{
  "n_layer": 11,
  "d_model": 640,
  "n_head": 10,
  "n_kv_head": 2,
  "head_dim": 64,
  "d_mlp": 1728,
  "vocab_size": 16384,
  "activation": "swiglu",
  "norm": "rmsnorm",
  "norm_place": "pre",
  "norm_eps": 1e-06,
  "positions": "rope",
  "rope_base": 1020.0,
  "rope_fraction": 0.5,
  "qk_norm": true,
  "attn_scale": 0.134,
  "bias": "none",
  "tie_embeddings": false,
  "parallel_block": false,
  "extras": ["some layers without positions", "local attention windows", "paired heads", "gated attention", "exclusive self-attention", "value embeddings", "hashed n-gram embeddings", "a smear gate", "an embedding shortcut", "learned residual scales", "skips across layers", "capped logits"],
  "init": "trunc",
  "init_std_qkv": 0.0209,
  "init_std_o": 0.0259,
  "init_std_up": 0.0299,
  "init_std_down": 0.0299,
  "optimizer": "muon_variant",
  "lr": 0.00699,
  "lr_mult_up": 0.884,
  "beta1": 0.95,
  "lr_head": 0.00341,
  "warmup_steps": 27,
  "schedule": "wsd",
  "decay_fraction": 1.0,
  "decay_shape": "linear",
  "final_lr_fraction": 0.05,
  "batch_tokens": [32768, 65536, 131072],
  "seq_len": 1536,
  "doc_mask": true,
  "train_tokens": 463700000,
  "steps": 6404,
  "dataset": "wikipedia_en"
}
Each number is 500 + 50 x the weight over its row's rms, rounded and kept within 0 to 999. Layers, rows and columns count from 0. Numbers have three digits each. The size before them is the row's rms in percent of the matrix's.

# layer 2 MLP down (transposed), 1728x640, rms 0.0299, rows 1219-1330, columns 440-479
103:460416528528484522510551467484526516650498575418478551557433496493548541474473442445480472383482550533477454549488458551
097:528529488452580409441491489543559526428630557492545494482462477570531560493652510558495402513491505472573535510474468574
103:558566553520468449517514561479444512501428452430561502545499466511462476435479457540516510496512480601490467481575449513
106:560462479524435444533460448432486466557492577581454513443485589601518497496515546501460563481484515573550473443622471481
101:445432547447556563536495515596404429435490524453492519470488355424540500421522567507459397457511459538532411527560526459
098:584467524541515478555431546500463528465419392500507469505413437507557470528529506477467465557411481485550451473420522538
103:461389547559523477502562405502443529516401481484510566537534449497477487491496466533536570464418592518531486504454514463
102:464624492612487517498422495438461417509490462434518532474512563507465526555502564521541540452457509605398489534412599554
094:556478486536486501432443486514458509461518542482508553483513502507491508484452437385509583541490539509472542467467501528
095:518456454469516500531466528474461564581390468492472446434603544408504546489505505398452429514569536467536472564597406498
096:549518535535562518522575506498495491458467482521476534519507515471517447476535501508534477500487545587455434475477483514
102:497450432528480548540426574434457444572466507559496470514425498417557496514525510585515477531530492504469483527486507512
100:436499498419410444466493519474561518494474444435492476494510475525488493426513522509512595490507491486575558516426455508
100:497536524428433471477461413488464426574531389496485451539416527477524454480483495402459442536468448514450472484503493456
098:511531492548438488479441444499608608584515509510472546466508474518518498410550624501600425469485499595567491443446508546
101:423445395466508459542474458509494539509477475424443532495511566505571542458464461521579465551522475490404539378541546520
097:502530476566431536491508459483367493525392538572571531431482431460466446522556539550433569624497480447472421543498486503
104:448458492571590489440427482459527551487518506486534516520534528468514469457522398458505435466496378477554457474465565483
111:540600462462486455521462533513564413464406453517484503484427530484471479498609490400464430530523567619572485526485437454
096:433563524548595540530484509500542539405517460438523562564534598443536456519475597441440463466543487457488455470525499527
100:568498393505567497567472451553518441507465523534552481547350518438487535495545458505566460532600623375448489497417505496
100:528438537576513476413565434647423476527580454527524423495538488489467444377538471551441428455450478391469568565438499412
099:510575517541491480572438454533499561424495566598456460586522525529521455429524549508475501533521423508534502537492518450
099:387435400440445464516450455552545552385461572482550483545515491441528441507518489547563406519525464494436508518511532510
095:564492516503465479497460564463479450528519517482476391466532508433512397525499427470427591557462487487554449487563444614
097:558485541461527509506519441567458470455449532440529604559539561533424544575554541525541477521497516453546514424493478461
099:529538495403524492430423586593551516526478488445484449455517448446571486493482504500556506463518488512512435517521511485
098:497514436518432479604448418432472433579543479472588546587425446579447555521507492463436509509492484552474447563623453518
099:482474503493477437532506546533509545509424525480447473450457569557386486440493470442475556487506410499445531476542532571
106:446520467534457578521510452499559421503529447481569579490536546561508489487546536526471544557578417457434488353636476521
101:485528502412522486559478503584435405472462468429530517508454448567461441497441504491449471420576576549509507449636475549
102:554410507566555379561449482505523561548522429437523454394493395544354590521460431488527492501468522510459584434452428486
097:515468564544505565460441474430413422512550483459456524577403539414512500571541501515557537494558498515498528584490452474
102:485489536484576586517513442485516519435416423538540582463447454436487445460379550521550479495456436443410456506438417465
100:414484459577521465469406528588463491504495549491589537526529494502476491390509530445606497593520459443573560429475565493
101:563441609467440510443450506538551496352499446560496612563475550501487473545522438472537513473419503455544510397451532479
093:477449484608529519466482466487557474425581406557505405596503465503567479498549541429504602476525494546429538504574585473
097:577511477511509565562588473453539559595472526512511538391454558488541545524491492569443574499529559550529514514575452520
089:525540566473453483546518537550572506469473519477507456477504487523547513506496480491389427473477429463434462573585506465
100:390498545504499429486477498431515499438433527436532514456556483436501491449547502481480467546563501518553517471530480407
100:483490530415483528453405532508528501464517451521541482517599581471447453524432523442556420489547566519529450478573449511
106:571505561378504489568457558626479417578590476436477685524485501468516368497607485541502578513496528582517579430485481506
102:431444499426502489464525539534496480434466562466504452448475533459448484601556529527494550541432541453602542460559617492
102:463465538446498571489507608495439516447501525453535512423547478532454615504480424515440580540507430535492518502500504516
094:505432519536559459472515482432477542532481486518411512409454534489447538489451422526593506516483474538596563489467550490
097:578442587519460458435527502418442519509528551505524435369471465483551506475526486482504521539460413503552594490586489431
104:560518510487579432480503457503399456497478453486564541557430542587564408477475555522468469585538428533485486567482545572
089:533498470424487493470479447566515507483503554455584549472537500601471527511485568563443470453466462573524542541570459474
105:690465467528508476509476520538449530471625555458459334540562452451514476447531542501437398399483482440525534455499515523
100:487509524343519571536469442543492431516502468506558447497636533540412583556497531486587456521469582532526457457512532492
098:521465540474535530507502556397465432480489539481485491571458560440512488423504400553519562467418464588549537535539576507
099:526422467532533577625591472636451520505472535504656508535562524491507428471538467511488558517553441507411492515539446446
103:586462519560458364419445517436455514552546522476613484474542551456534502537521517527479588522417446411523540520489552550
103:492551495553513469429590453587518498486434523463516497490610517563421468502498511493540461514367509494511476493434506515
089:519436475488490551623500490497506460496498457481528490441553482488529514438414633461477481510482548420493485574511481486
098:500453471516437454472503532529556531449422446561452539546547483495492503437484422444571417498496560501528536487571535527
103:409479485522506432530487562515480493476512542455514496510511512409488425468569480516489498481466520512500472427467537534
097:533510501594447505417536446427450543504462526617589478475562488482501566449518563562548513516493559541528520528487532549
104:562471438562529560550479522531532477563385533536527440502575535553455488499528550508536539557475547557504549523458517495
103:501530598393471438483539527520464606525489493594553454460409465515475451456376454501467461484433476493498472537503507514
101:480508464514590460522462452588405518455590561517567527571552560530526530529536430452392512561433527440590465447494563472
100:552448514497374463526480525440565455392483506543386468401582500491563421531532481461592563353571460569505526458491491533
099:494564530517582457511503482480540485525607496519401418497492342395512441540408494469466508630566464453514494517440569539
102:497486489455445552547521487491433492548445541515462499472517513489500514457541482523553567612506524535520494389474647555
099:517523483481442488492421519488454478551535455532534566481476460475498427604471499472560504512489519480446447473503543561
101:455515481527506497389483536476451499583573527512468455498517475551437584467524471498573472533520561510512564628476469475
101:501562537479481459506472499499497455443559474481492468555527475574514557465529467478445500454577522506530498508522460491
100:433596479527523515450417516521550509499466539469529541554487432438497459590490505494388511499586505526492575540542458542
105:588446499495548542557580491540467511571441553568570457487489498507516450455489501481500524557489406480564495503439547473
101:452526541540502466530500512444470441505472472492569591509483495465567447451520568500515457453504556564432483481549514509
099:536475403563471463538369514632571456492487525595466469471455508549514527580548469473539400447519497533540531480452494531
099:572550539439586453552521570502515456546505530431544487523454461467388563522429516483463506536510501616564519443486479471
104:433545486464570467411425420491431512533514432409468497479457432492502487433543456522476518531453483440465468451549473521
104:449489470420578516472571404592532507476602539478456475482580425507506449492458497450556498521462526515491501580480470473
099:492625604459513441406466455352586514585537479430478488545499482613468476478525535523517524556533444428471524491527480424
097:440535473464456432506541513505469548513513475574457511571535470474570467466517564446431488439497419434467537456493520503
096:570523479573426426536515552476501556457495461486481508524536527514439548508443427501453471446461513393434521499490442505
102:495469438469544420431479504394575535445499503440444506546488509490406505438591563503409527571548558352401517557491464490
105:495491485508516509561441436623456450525472573437511476566499417453501422420555542435475509507525409550408486548541480484
097:579533546534461534493539504374379562476564567537515525443486502502606395518466570550560427539499377581602482457502445507
099:477500501477553541572518498451510490455558494455511493512539484503559523464482530438534430481423551525425574471488605495
101:560470412448559466426482505592568504573535450570510471512392493490532600516502409521544455519518534559413502485530521526
110:577549449559455493472545504524497578528499455487609536578541552461492451525435483451559453435441523505454499515462480434
102:474476519570459533521509515515543535413491420490591601560459539513483559525503454420573453516462546579531455517536582632
096:564437471517438478494473507494537589415565590412518505442543591529463543502484484516517467467471539521450425497498431473
104:474540546500628493440529432627443517483523486505412536398523453446430476509461578524495431451524509513467565513505507468
099:468604526468545609499508468505433542615518519499564514474567533515466544534508515486432518413454532548515498535515401526
093:485573493457521524500525486510558490456486535484491511476508511521453472498576551420464514524475572504465580437532517540
104:531549509482416598474475405579532468495557505521447461508584548515458520534531453516482507511502419400456383554526516461
106:485479523494509540520512457500513510564572500473482465545555602456533522620532501424503503547510536552530520525471450409
101:548490559505520467465488472506439603494585489522438485421524423555445517487571436514444496442417509590513510487453499521
092:458543471466493540548666515596446535557545401470537570434523551569548480528550511465460563468496505498442603519505546492
102:460433525554501450410568588482531521525484527542467562402534491587487429411477494574484498481476550435468518523516518528
099:517439534483543455533461541506505522543537516498435479528473552482434559495428410529528483538500566487502472547512549500
099:496442535443636470580515445374481450459434475562547553504513425461470449472464474528670510438489491448520546452551531468
104:542513493545482524478522529518565508403456525505494506506525503570466437510422525554539542525592565424486509495533460458
102:575441498477613494553546508483415529475571403532487521618513482481535427509463484486504498416533541498485555456481428498
099:466556472465592420516542461515582526546530539498552533522514531551525562511389521519425474522587576458460544499542454479
095:478530428562492490435516522521669547534461501499507479453525442441551491561446565499467480451519431523531456447488394450
103:469515516432438494460462499468513500485518555457484528566504509499515478489514541503435534537612462463556480575526503563
104:480500490472567551390482500500524453543511459494391522581536511519505536459544492564482362494543479502571518380403485542
100:532520511464570435507496505543528471476510516564486457433521493620465483508474563487445481513623510529407533540509516566
099:460490453482482522474506455501410546495390515538474486529456577528504501524534478477442474538439539391468393499547528512
101:443494560490487506435521537476546492529461506390503530449467526439481494484495456533468513528470531555527532481499537548
100:452511535511419499512481390490522536472514558494465479448390497527511440612575540542501503467545533469578381522434490433
102:508478570586503497443483473493398520544593586482456517448513523431476566494532486593552453562417527551452515525564486482
100:526483535543551510535448497507484559544587488474412476478481466526525428429540545469539465556516543464523399545449521493
101:476568454554443522591455486504469542448495529500389421516454551535524510497467504579512435488431496474523482495497422459
101:484511456544592603530567412493546541600411413484526481523566427516452448454474548531515510497482587528485506535456483494
098:535444553544541517505449416451569466497527460472378422531616503567538621470548499567429512471526530560492537447432503445
097:470475519538438467497431468485436441568441447477528466557503428557480487505494510500537508433604406552539429556515428508
105:529509487540493471475504491457479527617568420521423509420546520543551463566536495549491498495560546566531415583538519518
# layer 2 MLP gate, 1728x640, rms 0.0299, rows 1220-1330, columns 440-479
098:540515485457528483524449421493446477410462481571586565437475540458456466438475442463397445430479378497461508435529492547
104:522508391500478528493470487560584515576500595556459426549517530542463523479542491519517502568601535434453460437562553549
106:513497489511525450479463494478510514465503537561483498481530554513608471589428578449476504489506444579485484469575453535
103:605524429520474564463398490530511501473483601506555532566422509508480466484570482536558488531415542574545558514488469500
099:508460482442564472495566541497578527514526468588482425543499556583476458492422389436505539440517569583475552497497469515
103:552546517583396457605438523448462383514552544449423488516433539487501422447486486507369465628510515500505520487475433495
102:513499445484487517514457503546593549528467514576562423464589529521539441499520517520522583568501475425493505463477492494
093:442489480482479464466490576459481512554486560594477555454475519525428482450513509565508496591574443544426511406558502591
094:514477484476515504488433491466553496513569533456434556587580577468534539566427480490498473545547508470523505496567529440
095:521390520507478570467513532584483559520488435522504540487495530428513373423479543517497532506453523559513584471382527461
106:455475508549529475500471527550443438508530518484495526519546595553550490490432547470522556534567507595549531503504471525
100:423504458519535541337487533528561486548455501551520453532509474555437459449514513522534513549518489545514480488536515532
104:451521520515427464507462524502437527475512493470528469470511489518504533557457467586512469456531443475569550510531419518
099:497489494490570460419499477492501488600494482479485487504486575497468446533461504578553526564465497578487555431545568512
106:550531377547459564491575528617451476547530531521533551535491495496501504515512557463583507503453581526440611545490525484
096:506444542503486537398544447470366500495508523586563482433450517499526461493480587404472474485569432421477496537433432531
102:511440484432574479487537491558501486487491529549468443571570551473475554519508507546487495441432628498417537528479532538
108:436457496468447453547541541447560498489472394539381473482428393464452461502503524565569535434579475487475483438438502454
100:524461505593498410460569530583483487559468567477493417472519565468615457523533530447454472529471560452471524438532473489
105:500468476551510513491432400479462569466560525569469481499383484519371464472391406450564492476481525520548570426482523467
103:608426461445482484555492448508442499670569561601454507536529559590481538513477439469527449509479488370531546407555502508
101:465575478632470467651567432518483499491491405545484494543517442458519539570485436493467492518486535468412513469485486453
096:464533500527446569419533429436503543546403470480502464484519512544543543514494460465487503618561488463420560516411530450
096:515536485545462451450419438448440474443466552546492550458442560450485508475503530585436495543560560536603552451505486495
099:439460530440573462467497509563461497561565506438514556483531412526457567429574483521524563517422512572529483447458475408
093:384459513478473506457523430468526521507632511582520570572598456549557540483488599551489529529517465479539507482507499452
098:521504457515606499535548507496507455533530463445564480451453504487609504557515522388507483537583405595555456486436461492
105:409527544486456504469471508412498599464581529590550486565527475530560473411425466482437514529466553537415515463472537524
100:493487476485522557560562485483573496522589478523506509495562475473477564483504474481557476375464545481501425534539547439
104:540517463544511573521538480411455416486540505499462457569507498543540480511443454536522474574411510555588489600549472543
093:489519419452589501585508461501519446448487494445516482589460583592454386545599449492506493440549557391544519442466433445
099:486453566511434489511534540453478475501558497510420501518566416553429460565493568533473565543491486454426517440489436571
107:565502404482500489514490567576409588519502534461452564462500384521546449541533432493543455462540456562483446492507506518
097:518587562428592466571509538534510518542399546427485471488572542490446425581509520487542397460480457486520521426501472540
103:563541533514511495478505499442440466569397467534572524557467512613533562555578504512571532599451511450460509452432508539
090:499449611406482435540630491453507470504518466519457520623406483470474422458498464472448472537512390475476522419515397498
101:476515494540476447489441504538510530430525455481553476478545425565412479512476537504484539503480517424454478436436534533
091:504477494462476540586498488513572474461534500498468538466520500565520530451538480507437499488542513469478565492505503463
101:557464452515471416505485433507507514498474593540523540461496464429613455573637467539550528574384515502597568480543575452
096:473514405470473512527530569542485531559508439554500487528568603454568538511458539482487511546503481555529511431502421470
104:425539510539553542491471553459546598423488433443456495401536474530485569495524559543501435508492486515420535531441417521
102:515560492403430487498520569435475515497540442496481457503512512533571513444525500526538519620464548535501593523430442491
101:476485441504461541559501522443636409527589525493462454500519469522554541526556556553516444492456522534424387449494572573
097:595508502499429538516496517546507489452526544475545486456457554532494411449477499547507451507476502517485610452522407514
096:420611532470562503485455401478525557518466497528508479560436509464440541478515592512458494547470451488545596545582488481
099:513459550502489468563467492567543542446598428492544469384428421596512563509482459516519467577394449507467475477456510574
088:553458524459476543527528506420513567458518465437478558479539549486506541467442447449497506462516503522478557433494473523
117:605477412492432459560530456517445475559531590585518442423483422494478518462516487508400473504401399434442402464473483449
099:514501606399523545468533467545459503514454580575455498509510513534460488473564463416579477606454536542399533481510413549
102:494461518512475492452497571425475479531460481480447532442416507417460479571472451474462488476483511432531556451619548463
096:498484496496504440449519419397516508570509551529490464583535543503530550462565499548530504462530494435521550472434553424
102:484569445538569563468492416413549481453542421475436498437566417549518564572464512445515411485584414497442538455501486519
100:494440565568478481479495493494477552594583505551472444532491466579591477476594444492515463455531447582527436547384529535
082:474539546414627492491539565413570512454492497453502523524585481537446416554621478463527462522556534543561549477443430524
097:508487457587483506399478487553395502460501535482518492430497521558537438497537431538422419430540497511523466498467472374
103:492476463382416478523480563485468537516485476522546500465458479484475530410550494557473427473473563483542479583551479503
096:562534461497477534510477503441604417479441420523421512515516553494462500539516532569452482581432576540450451510423482449
108:547547558512460464477542545473496519554531450563598492542484526458552470524499540543501456457510552460551573442468469421
103:466434571511472530499572515552488538468480535476515531433473668434463487505465478482524526458532507467503562561494500582
102:515578612411440454425515530425506496548469502495424489539511421465520409520591496579487452539516441583495561549360448580
100:469504565489483468554429481470511550477529453444496535544407538556548455405580466550567423433460452528502477511463508474
097:519527522498507467513514505479438482453498487460502552455408545450435548451486445377573477466548444476459536499484559477
102:590452467517550523526568528470589514485558511546487506387517495528543419540489525591478497506433463505510437504443516555
093:442506536509518502570516398567487568606525530463630528586509528509460494517501436512472502583570468469504532407458403451
100:443477511507537594528513492473490499482520440555557479434524562420600453404563530370500457455507514549500553572501532535
101:544500492487506530496421560480449487463534491512581532433484568494527532461530534519617569508570476526519463547552486413
102:555507621556512495515600572526519553564522440460571483410579491482507566562445490468381546515508596521560525517456463507
105:457506490483458570430545519550506491416500533487525471432402534475474481454429462523441481477448442450492438479499542518
100:519581489430526498613436496495537482553524451581523562590535471522443484516532557553430438471495485435485418551451463555
099:527569513491526504446482463425450486466480542513482466530571418550494514471515470414491556416556497475523532484592518555
104:450521424487470551504523484497459492521430525549448563544438551564479433545431504541517530494541524452494578517512568439
104:443537591497530563428411465511483385444495504461530517584512485466468541552535525441608461514437483505510527458428488407
102:469404539506465493624458490437473479389589464469524469569481507476585451505497550519459533464530555529456464553485462473
099:553499566532551499509448488510465576559428518550481438543442435507591412514559558420536435493547403547538581342411505458
093:518449575421427482505539385545396489467556568418414445532506440548493545544528495482506390529580487395507452525553507500
093:497363529517399520500508494454468526407525511500473538431518482527417527463502483459418459570485458542448524524574527451
100:406575547470501526441548472465488451486499480530418532543468584538445510517558503547489497476506426606527503620507547570
109:487577504582483463490420469467401456463513575498538468453447438515513497452465533630517460486493513452526503546551523512
097:520489521528399454499526502485516457549570428499474495485480502461511502594524545476436456443474525520480418595483512436
101:569456483595563524477491509453568494471515532520557508493499424399511496539559478456472481524462537520433444383489525554
103:360397568425517486509538475514513519469467554585500630546479508402533499566488420503534535489462488524486545520585496534
110:455483416512513512604551531521466455565526510507500536398517434490537505502495462465449428505490446552479553499496449430
104:545487549534538458500469503517525543544478501511577522583455562540576560474478502433474501585490441476504423597461546487
099:483475462559482542454430559543512548439557444540491491496550503534452524599493404594560391422442530471465464490560460497
102:443546505521459502496499441425539505496524475513427558464575439413546467510442540552508476563405550506486492492522529496
102:433571491520438558449484588546517383455518506576441508605453501493391494504425477516530474451456558583483580528453535519
095:529550543551516516506527535502391496513536463460474530507464604554460546560390464454503477554388511599490546488446593542
107:464525430509470471481510496451546543508451590577493555477454531473545474528542426453566457429523471525480457501541484417
103:529424483437455467591432494406467475600505445547541542427516454459494431573522485495498500511511471513515453517535521501
099:514507585595514459526527486518377558450532435443398536471475522573418482415537510449536524487440582466502453465400424485
086:567577445509526511507435479530393565440516503493526439476533471599604587449492521544473559529530462563479457574428586465
102:518488552531532526563520444407480500519506415595521535527644583557482534468521514539561521522444447489394491541616458477
094:445537485532547540483574531498497513486495476532481535409475449475571581518506494546492532479529539537487484441516564500
101:459478578502555490406430462555528560429468477435580493556403500482477483386554479433532461461481536431474550533496496473
104:452589535562593462508408374545452536424514432460549531406570568542513534513508584491492462444495508482486410471411523452
101:355500512505576505547481442487489545528488513593498539460561489537499500541525482485537463479538446394404453482469565484
104:516489496453457570562489388435459516555483513511439529439534379522488456535432442528539572521486538520515497634422441540
089:436617514519465472523501511452469518568504491451492502502448541536449573542502440518464518589490491529466555387478500553
099:403493451513521454501464533399365537630559563457571502553549476435570518490472499486545487539493523569518501532460471540
102:498557560505418516558543583490523523431427488504457455503463468514570524459502497556472463444523495517560497493460479573
103:531494497492455497477591462571481450482541541481523501459505431572399538465414505430525516515474546591584493514443468563
100:454537449523583571537481530555419397444457534609453570507587505566506522460541381481493535446531508505498524490439529444
100:513487556485501544419367563649533571374566449423587505581556518526459520436490524501511589464541423439510593476460535566
097:522513519581492431498496497555450515541424581550482465546539514525437501535468497469521506492528495496422560503529449478
104:530422457456522569527503480600477457419514505498516559518528475524569573452557561522479508595427455476504501460491456523
105:534481537469382508476442540449453436430464461513469440459488516517563503463527525549541497514488552558527585425461527571
096:580515502498492486459441516483508465557522529413465487502594426499549426469477541386452470474476487450517535431563488460
104:481525535443498444604447486474526543485494477487397507435429557433492577470505439431430537481528473467540483434486480453
099:511573519527436484493537447523515503495417399552413537634489532624486502544504494441443531482544472495493492469540511466
091:508439471582529489629445491533561500475521471384520542481437485561447552502465450450495417519533536530582555554450480554
102:467465458471559432541396485428479458471482515457550584474542495436450570552528477453483538443518593394455493451415539423
# layer 2 MLP up, 1728x640, rms 0.0299, rows 1220-1330, columns 440-479
095:546486413426549437519498515503479575500633454540529475516513586480502432527438555361467508400487494454449479434594493540
100:505504474540525414467572540515511547449461515536486571532548547488506604485543491493477537486404468584554480475536486494
106:492432460489589445466449486414414529539555474500489460463579497535513481469458562503420546491490496484528506448543414540
099:519513550528508458523574563390505499583491415510540490383444636548579528477548484414504530488496414492568472502604510494
099:483520523463403454570429529479438469477493435476559521412477467425487513534471554567429487493497459510540452512460523619
103:544508580501553479497577476458522447496470512558535448518605446559521637524530483453540580477532471389545510507509548529
104:493533578517565579506559421446464552518472447446474420511520475566467492509512510519502491520485463523478592583450512513
093:520518468494435540486535597400508429567415518485466464411460477556449545460527597472450517524530545398504518550495458451
095:630508416472528455601481579548488329519473478533469428560555562481435556471525552418520500493470464461473418542548444466
096:450499611483568406402529527540498554446493480461450475446576431475431565527452448507462489463550478485508426534498440355
106:536464470525471492516431474489513481496570453451497512497461419488486517511477500545504437489417575514514495514449563552
099:515466521533456466472475551531499544517519501433479475470526426575533528434481498421577483570498644493480519527437395458
100:554462631537460490476583477587488535461418450510446524455512404555517548475491536433485496488489511405565533481567487449
095:532522530458581404495534562571567506421456540469567509531420579474521553507406502539386534454584538474459496500497471513
103:453557503528493501519540459489468556478460479515394445518564574564507556468482521506544457531477538559450503457463525538
098:580515505501527464519455344530471511427479475568517490461546456589505419501528592582418475428492423554519466549480557529
103:515559550544489455468511520414512502516526445416584513473474399525603488483489463501465482554537388445485472521484452530
114:460485493547479377545433578504488475546395490516400464536464413543425448546504533498476481518563473518544465501431543485
099:531498485515446494563554472501471493549524512512523495570413443574600556519520603486525519478414548416518588383538488425
098:537541435561556527464431376459477438542536489514488491522557517526472550537338420413519476468571521451516580543433396527
100:469440515512503512468496457542484489543482452562417471510446449577521566482480541497400445506492602489533479500485531440
098:539604577579473525597554514554431521523507387562460478628599472489557417479448511502449496459514548522484412484493501502
095:485481465492524550542450434558490476383492478492605545582473516553514449513430450497516440510443559492520531502409521508
097:589554598434470476484390474470475494493486470553452512515462609490522477400559443488519480518527480483598501423520506511
101:443481428485519399466513471495394546574596626451474538359511491496445514475515481626595463463468526559548533466518561448
093:523470479493562507503437577502464420485471510556444467506517421472501450477498457436612349519438502490574522527488556603
099:492538496584505518511479522533500489462474512507561511562481495517520537479493527505440429461425507457509517554527558509
105:476461537557539430593500439434406451446406419422501541518494453470508569400477499488471411485556510494466584499535458524
101:603530473402518451510506577540477497548406440468431458524514462556502492467537519598411582684476531548588609572456552494
103:467392420457588525485552419528555491408543479369500535435464404489423483477518522587522567447614546564556476544538459561
099:533566450493440488413514453493498476441512503425448487519511469415517546539447522516485509522454472523520547488539500567
099:486450555555582488542535574433551526440614601434483488487500511530503574501497530485532476505522537489490474489531427509
108:467501555460478448478476463460531530422486457492540548601518521434455461397488595547470502497427494519438510424499466482
097:490618537428500482577455591581398486532521516419490396459582555562442418538495563467542453445609485529500518419462448564
106:472526479503494562612498454522569459480442469443440552538536440565398464525565534542533528486505484442556508529517480508
092:521506537463506408418491499529429435586521526553565475502590497478453396441503553509490514573466537482474446487526494428
098:476502418487573546516550509466539537508400454458435507468511484474498475512581392477454451550563480566570508503564409551
087:452485448537607442497490463507467493428486545490497544547461440465568465515535454430554535497520493511511588573445511465
101:442485500561531509566553533492517487464489493442494447525572510523469565549468535463460418545495524533403488500482448466
096:450605500518316483459478568577547446482488521564493524498576529458614556477405525526542464490467555498563479429537515397
103:538455475521418452514492480545517428565516514475517497504510492351458390602514480451482535464449592561531527458583547459
097:535496523502536546530519401512545502558489560443586496540444467515524566538465511404535436447454505519486598480549502547
103:491551422524534492439488525485532473465505469497472518501502537496453549460507610512573595477564497401500553420540517497
101:600468416516588618537520505543513464498501534470542497494469559460519511512503502541507532526476558435502557448529445512
093:487443471453432425444564474478491581508490499431550403468520548523537521434530489481498497554485499475566447446433486530
102:535537602507490434485453490569534594481507341534544442467471608500504472496476437567532517484504432558539502574498581473
090:568544475494533592517508442526494421477496474559421556467468563504393529487460478526547448576479502526539457415479532513
104:576488515545484513527497442478442487523538534466546493486553480456494575466542537493531534580458536508397411540456493600
101:511587523474562535567514475538520424485574523525539491477553582517513606520604475560579449559522450385441530505505558387
098:519481533528420472555466485549586506543431584538483525596463445557489423500597528512377533465485608502569626480489519526
098:601438551443509521509483483571459537516543478610497475468524392477529604515479500612464525607487482407467474459576512505
102:477501477494403466572498606504553610510466501516590562473405531443362459493573440466492549457413527523570446543475411469
095:645541520531465573497538484548501609546612455462488477557525507607535525386448425427545545481513497459525511459428497493
082:471507582350502506532512505453563489490437538536500528533554454516422467602536466491514401503599474596559568458477529565
100:538459506569505465547500532465521501561518526625444481480461447484557573469518559466567577490553488441497514461553495562
105:456478613471497433532484491493575503534534533511443412542538453421540531528520535527513407503478483551519575442563459441
093:447491462525553483523553464395545461486545498480496525421474501445506453503461461535559559484606461490590538422489422489
110:535478472530601550476489509577475503345478408477433513415578426419573526502508378562512486597527532554496473509553447466
103:529368543592461501486561516518485617532461548536498553419546556558479516584455479533519557452475453489379513599451453573
100:450450562554526517511552473491490475451647453560620482551577514544478554514399444532510521444466517455447399573491540508
098:548562477405513432480558535521442532437518577540445496479534593470502592502457452559389506508541410528560494409529477493
102:494612556484535443543476482582512470445543500567440460470458476443570410492398524525553471417508511518451484520551466442
099:511522506496412528533548527502528495513482613462569545617503557430521619514500420430583600428532492476556575433523549423
100:564440443468488443528481506550498528460531502473420528461468530440467569444540444490425459482499529458437511426372563398
104:482454589558466556558549607540509488505514576491454580427630489464437533478428465505545417453535521528536539569545485423
100:468519493454458496431450532419537586440555559458502518536398502517517516503516435579488514493538550418474548519523526447
103:487459502591526502524468595457540520474531514397582447513495394512441538519450514493407488520499568383382523510559418537
103:538551485464519528450508516650521542622460477451499500502453497587474506408531544493519532434542466432572479497427541530
097:454557425549509566628558494498622587522536478541598472576498527498498455498414579599497569567393501506497504523574587517
101:433514439585480444418408503518510558527440456559477463502552480467475458458474477551437423549460425537586378556511431414
101:508515504515525518446505590552474487550428383460435537538566494466486553498419555565494549604526497510482476492548514529
104:449552505535563491472404475567401512511484466510474549468493499429475556489552473402561477531419466427493503479464478512
102:478510461532540369454573431559453508519397549585598510556516648496484431568593496431564511499448388522481408537539579508
098:483472512433437399555511510563482550555383498436583534511505466563422604557505576482499577481483430396450530492466486530
095:404475565407531498522508481531447484475545539481495536498560481464568459505512409528567462495566540509500565455544502523
088:368506525448524435522522486503502552493415485553475510541435491487512470405494504473520434532474551484493535511514482520
100:380570398554488460454484573451482560464499578481494565508436522612517543508464595585477534514466494396488515515479493534
103:501400482574488501634394489443434467524509594428527487484526490503537435443550514596480445488543556440535472524544435537
096:530544424545420381434563582455474459525445550474520462505503410492496549514483602481502476551496443478546531490558443423
097:490510461507565613480468409455537459544457554456511413389473560450438573483540562535541477488418505483429485521509502525
103:440557520472495545482477535551431487492468466542465471467574439471564493499531441498525524441425586480456476533428577456
108:457568441456480509478527442502426433618566542470496489423635450555484540414486519478405386494428504525507586476514486463
098:496552456594535555528393452559487456478444514510514487456534502434543610531473566489535484529530510485461521581523518466
100:485469486492546382451497657515505539481592489491503513580562525529552529592543445500631450478517536455495518435568487515
102:368433524515501520373672410570484579573492509504470525457362477514466503503522563534530555527537498510456492478587465517
102:541511384458520558537435552496536481525448526513551434510509552548466474410526516439438557477402528442568439579479444519
093:437408439495512508473574496486619557443426478537569462470583381446480478469549456544578464469550471382490412544532366438
107:567594610490511515474449512526534570498560501542460479473513483552473551411612471473522545473475579424459455510478458580
102:521455504485462392496526451443502426491404579577485496427489520495410520508442567503466522457465503515502446418542540458
102:581500528530541438541449472554508517579420544586488508628478521550450550446514473544517497481585418492501517504481395509
089:569537537535522452491450491480494502549500490500569549592515547499579487479437437507465489529555555533539497534575486494
102:520457604570358426480529364434523521579465513409531509518520487520485503396455466525465448475392529497487516442542587435
095:511567460549587494467466478535505600556448473519567458535444532446542512555430459489503494479544421481501429533534455561
098:539496409591437439491459498443411504591520435603549542380488570516579510571460465518522562546536498531480491477550451472
104:443472476557489448468438495565554507458506419482524565486555570448459579523445423467458510508500561469478484551526495539
102:518391462427426461430466593522456433515559448519576581530525530492541514552519504481549535516558550521592514571479423569
100:433462513593663440439515447574610473506568491486494474449426591454458492496563462512489405453489468478539517460488486547
088:463524521446452549530600397513558537545517538498559515481464626449434523483532543558505439483415490430526571455494482522
106:552438484442476459443506509510504539546530531496563563515439445390521503472459407524462515524480536473481437421524462464
103:467445538555519506423545532452445515520513467517444567439450433603501555505595490532574550571548524525540470452516466505
100:406577534517514540526489427526561535484547443549460487516624571548503478491489436423403399446489495518494575458540470428
098:421521517511452530389545386474479436525520471432553426457499475542495536549500503494421503495530503473428490604549388455
110:539540533506513414443538541465560539558458468519452526439428585470442494560543524444538539572556536593522440487499596576
100:538632494438483434415480543433397511552431507526543468509490476487447503581488569485494408408560566624442573511494471517
101:546469437490469507437470456504516518478458450437512512490554495517499599481489431542537523475440478463515468481516576542
105:469458445530576449442501533478404498507590536554509554426469512572382442392540502507425446538484503477567505486535478477
104:417472490622539508468455477411484543434522443462563516623564461358490439450481532571507518463504499518490400510527577437
103:470598475592564450449483428557534446413579459495544471541483495491439412478464518431469538561494509554507548415473555571
101:582602524561484528542473447478632581480541460451453475578501485555426506468449433486561565563536579465500453531480482564
094:478458469570472510669502477530450538477544459450495508615447535568482527490441423434459464576544513501502527520517429507
110:508471553548485519476487471595463456528519575534523540548495430521507532532602463438409449474473585536587394525454538433